config = dict(
    n_layer=8,
    d_model=448,
    n_head=7,
    n_kv_head=1,
    head_dim=64,
    d_mlp=1216,
    vocab_size=4721,
    activation='swiglu',
    norm='rmsnorm',
    norm_place='pre',
    norm_eps=1e-05,
    positions='rope',
    rope_base=10000.0,
    rope_fraction=1.0,
    qk_norm=False,
    attn_scale=0.125,
    bias='none',
    tie_embeddings=False,
    parallel_block=False,
    init='normal',
    init_std_qkv=0.0375,
    init_std_o=0.0375,
    init_std_up=0.0375,
    init_std_down=0.0,
    optimizer='muon',
    lr=0.00206,
    lr_mult_o=3.0,
    beta1=0.95,
    lr_head=0.005,
    grad_clip=1.0,
    warmup_steps=200,
    schedule='wsd',
    decay_fraction=0.869,
    decay_shape='pow',
    final_lr_fraction=0.1,
    batch_tokens=65536,
    seq_len=1024,
    doc_mask=True,
    train_tokens=409100000,
    steps=6243,
    dataset='wikipedia_en',
)
Each number is 128 + 24 x the weight over its row's rms, rounded and kept within 0 to 255. Layers, rows and columns count from 0. Numbers have three digits each. The size before them is the row's rms in percent of the matrix's.

# layer 3 MLP down, 448x1216, rms 0.0993, rows 0-42, columns 1152-1215
098:125126113144116140107132103074098125146127112135137137131082128158122158136152122118156154175139090137087136138134107127133122133149142085122117100114148119110135117150136140142113149137163167
102:128132106140122132142136158124118108106162139102098123165132093138113143091123153147111139160108135146111118127100112142161151122117134141092126135109128148110120174120130147145107167135117125
101:130115121132133109117106159118116124135104124123142102099134176119117098095135144113122114111134137118175148111111101121150090090131097130142155156113100102101108134118154112153117128107111107
097:093136103123127141130103162114119124099108136126097141139110095118132169136130100124105131132083108141137108083122135148106113138113161124120147095131147148138111129133131142104173097147093142
099:107139144087104144125074107079118113120085116161086120138113134084111128148121105131122146129154124111154119142135147147131159122108158142126153109133128118128140110117099128128114188145118128
102:101105099127125107130146144124185133184106147122131129148120103141119129171135083148133110136146093134133097130167142149107135125168168127104111132104147113144112113126116126124136143144151156
097:118102104131126156112164144118104151106121148124084112186088122099101098136150105168134110172133103096114080099122141156153112141097144176157107153186132117088108175130105131137111112125120149
097:127206141156131116130135104129154163129096136130142119151172102137106121117099122140130172114138130131111095098144132132093107133108138115109146127141122116144134121127133085132180134142116143
099:113151142123109130147107133156122145153112106154169091118125147134125085157152133124117119126110124118114115156170124117183088142139143148143116101162137198116139131178160151103103122125148124
098:150107137180138164123090129118118132129139113119128123106162123108099122160150104130138115153117131125121111113130142096156135154082125137154108126168104102085154084126133109156162054132116133
099:104163073108127137147119152162106155193095146119107142078109091155134138097174115148064129150131172140092115121129147120119107150140118128124147128196099120131132127175129124147105115138150126
101:142126100157104158129189140094118158130143136171123156153133107144152096108160156152128178128108138124115097143105124136118159138109144143148146114155089080132155099135125136146136127138140146
095:100123145153117136121161126095055118102117148115131160120104077121086150158133118136105118090099141067119112127121162135114086154158138158127181161160129100130132158127158138153128125123114128
097:165100136160088163094112140122142118132137108121151152071158091166123110142124149142119138142141162131109118123123182131108151138156146082139133173141109114112158113162107168137158130111129140
095:147102122104119122157134111150107110095084122162122132100128151130145159148179155170108150087146159141101113087105158089053115102146129094123149143151123130151114120129103151144119139100106123
101:116135152116123153085186143093070151152121072116151147120157127141100129167146180128105122143154137130134109115117152145114121121101105182116137116121131122135114118155136106142116115128134110
099:198157124130132142142118146118157138150086141135101101118125112133136120129074144131129147099106139135127165133120117122130134156114108131151157136116123136113114085176167129094146146130114124
100:106110120133146119115106104109132131179132157128154125092186162162130118104129165130162133131159156100147103109127136152141153108121133118124152157157054124105150127103145124127134109113138137
101:095137114120071118128148153088114144150098134147066137136105124106107168123152118107140142105145143109143096102131115115123095114100102097121108094119135113127138135104100093111137107111137152
097:131179136099125141171099155114128122158161106125121103093118148084093143103104119137107129126081137147134127157129168154147114151130131148118148128140124104140105118175158152133111133129150155
101:126128146163131148139119130150119166153082101125114142142147105130117176095118133129156120106095189157120131125156087070131139096139118136124140123126109131114100127114135107168136107124126092
139:148141123148103147109119111139120167078190117110096123113127128088130116124135180139173154157156152130124135130153073135161129143124082119140106084167105112121115122097131122075137120130072135
100:159131119099127116101083088109156149095121119115136108153133115153122141107121170111106138129104103144123147145120149119112130098142142146102137115135135103138136103122158137136140122172073114
103:073156156119116121109096102121096149115143162136127147158123113104154126123119118149100135133160111147153130089147154111110124116131171124165144122116123166091148076148161109124134130174136125
098:111078139128131124187158133109129116099126160093124138085102142111115100119129118127104141161116138132148154120102143172114106125130116109130119135064126120112127085150128116099142087095132135
099:091128144129126130118145102123130139114109132119107166146132112120135131116172113128125141040099111141123158128117120114103110105126148105124147148173110150152090125114141153107105129097156153
101:154112093143122124139157110138110177130096134144143139137173087123102162120143085061090113138127099099129181155133137139107144158129113207090113142137103144105147099136107127109145121100140142
099:111183094127077139133153130102154117104108116148110123134126121148143162100136148130147067140119131153119129118136122150088130122146129110114140155165127144145154095077147145113123095132116138
101:127100146124128114113152154120127138168116133106158117121134082163131141133156092127103125159136139097076148108128133120129121139125150127076149102182146127133139151140130122115132143124148133
095:118137124131121162079139135121131108072121096119149127100173118128123142128115135123103094146133130138150107171136123148109155161144104073078144138158157134108100169147104114146102162096169127
101:120131117102116086134183129087062130150119114143129135146148128111117131122111141122164120139110109126118146086103129111114122132091166140112091138106147150097112092104113138119129136114111170
101:103124098108098149143113116122127102093148111147130128112105145111125109111116142125111142106094153163133147137137116113140134089172133126090114119085072109126094149120102174126095115086140127
099:121130135107100130158150105112128101126142098090153220160129126104127134158130135168129162084129156095076140116126137176136143107114122130132146109097181118162149089139115137116152122128121152
099:090115209156100134112121159089126168132124123161163133161136120137098125125085176147146120138137086135125114126134070155095122125156126129089119160145110122129091144144181155112131144129139113
097:127131079132157109120134118091133119108138171149132154119128150143146126113120140150123138141118113158151119115125139133068139148148114116180129103099132151145137156115151140128193150149127169
103:158123071084125153141140160170178138141155124077088137119075153134131120117123115115170133092104118125116143112120185127103118132142107133158149117109164186121178139108137158132078140111121154
099:135124116108150101134145120124164144135164133124144121112129148142093136134113101148125113148128141103159124105140115088143071150108091087081136129107117089152106160116150122114109096164124169
104:082121138111091135156141131167107128157131123089156124120114130166112090134073150156155065138117125116153123135114164139101110134146118116135158140133129118128103146138123158145112120085101093
099:113135136119153146138104114116105069160149104086120127156150129112111155118131161135089110135118140121127144125094142102110139151152157181129141126114160118156175121152145106126123146104112118
097:080141101161121102088121122175161097141140136213132144089153127125124112101103081108119131139151078141120143106087103113120156158153133153106154111126108151102105103116149093140174155148123129
100:135113129136076118119107084170123173119125104140107167146127128126112098136113078118111149140106103141128132112164120159170148138128100151106124098134131109144094180122156093135134121121111128
098:130123136147149129091160116106109135113167088113120134135124101141111141148147151154129110133118130132145117131074137122086094107137121114110157124152116143112138130146101108090143121133114148
100:198100138125101085124103129182094098093173083126160131124107123098132160114079107134106137111114144111123135113126155149081134076089088141092102111112117133122116135118152162120122097130120121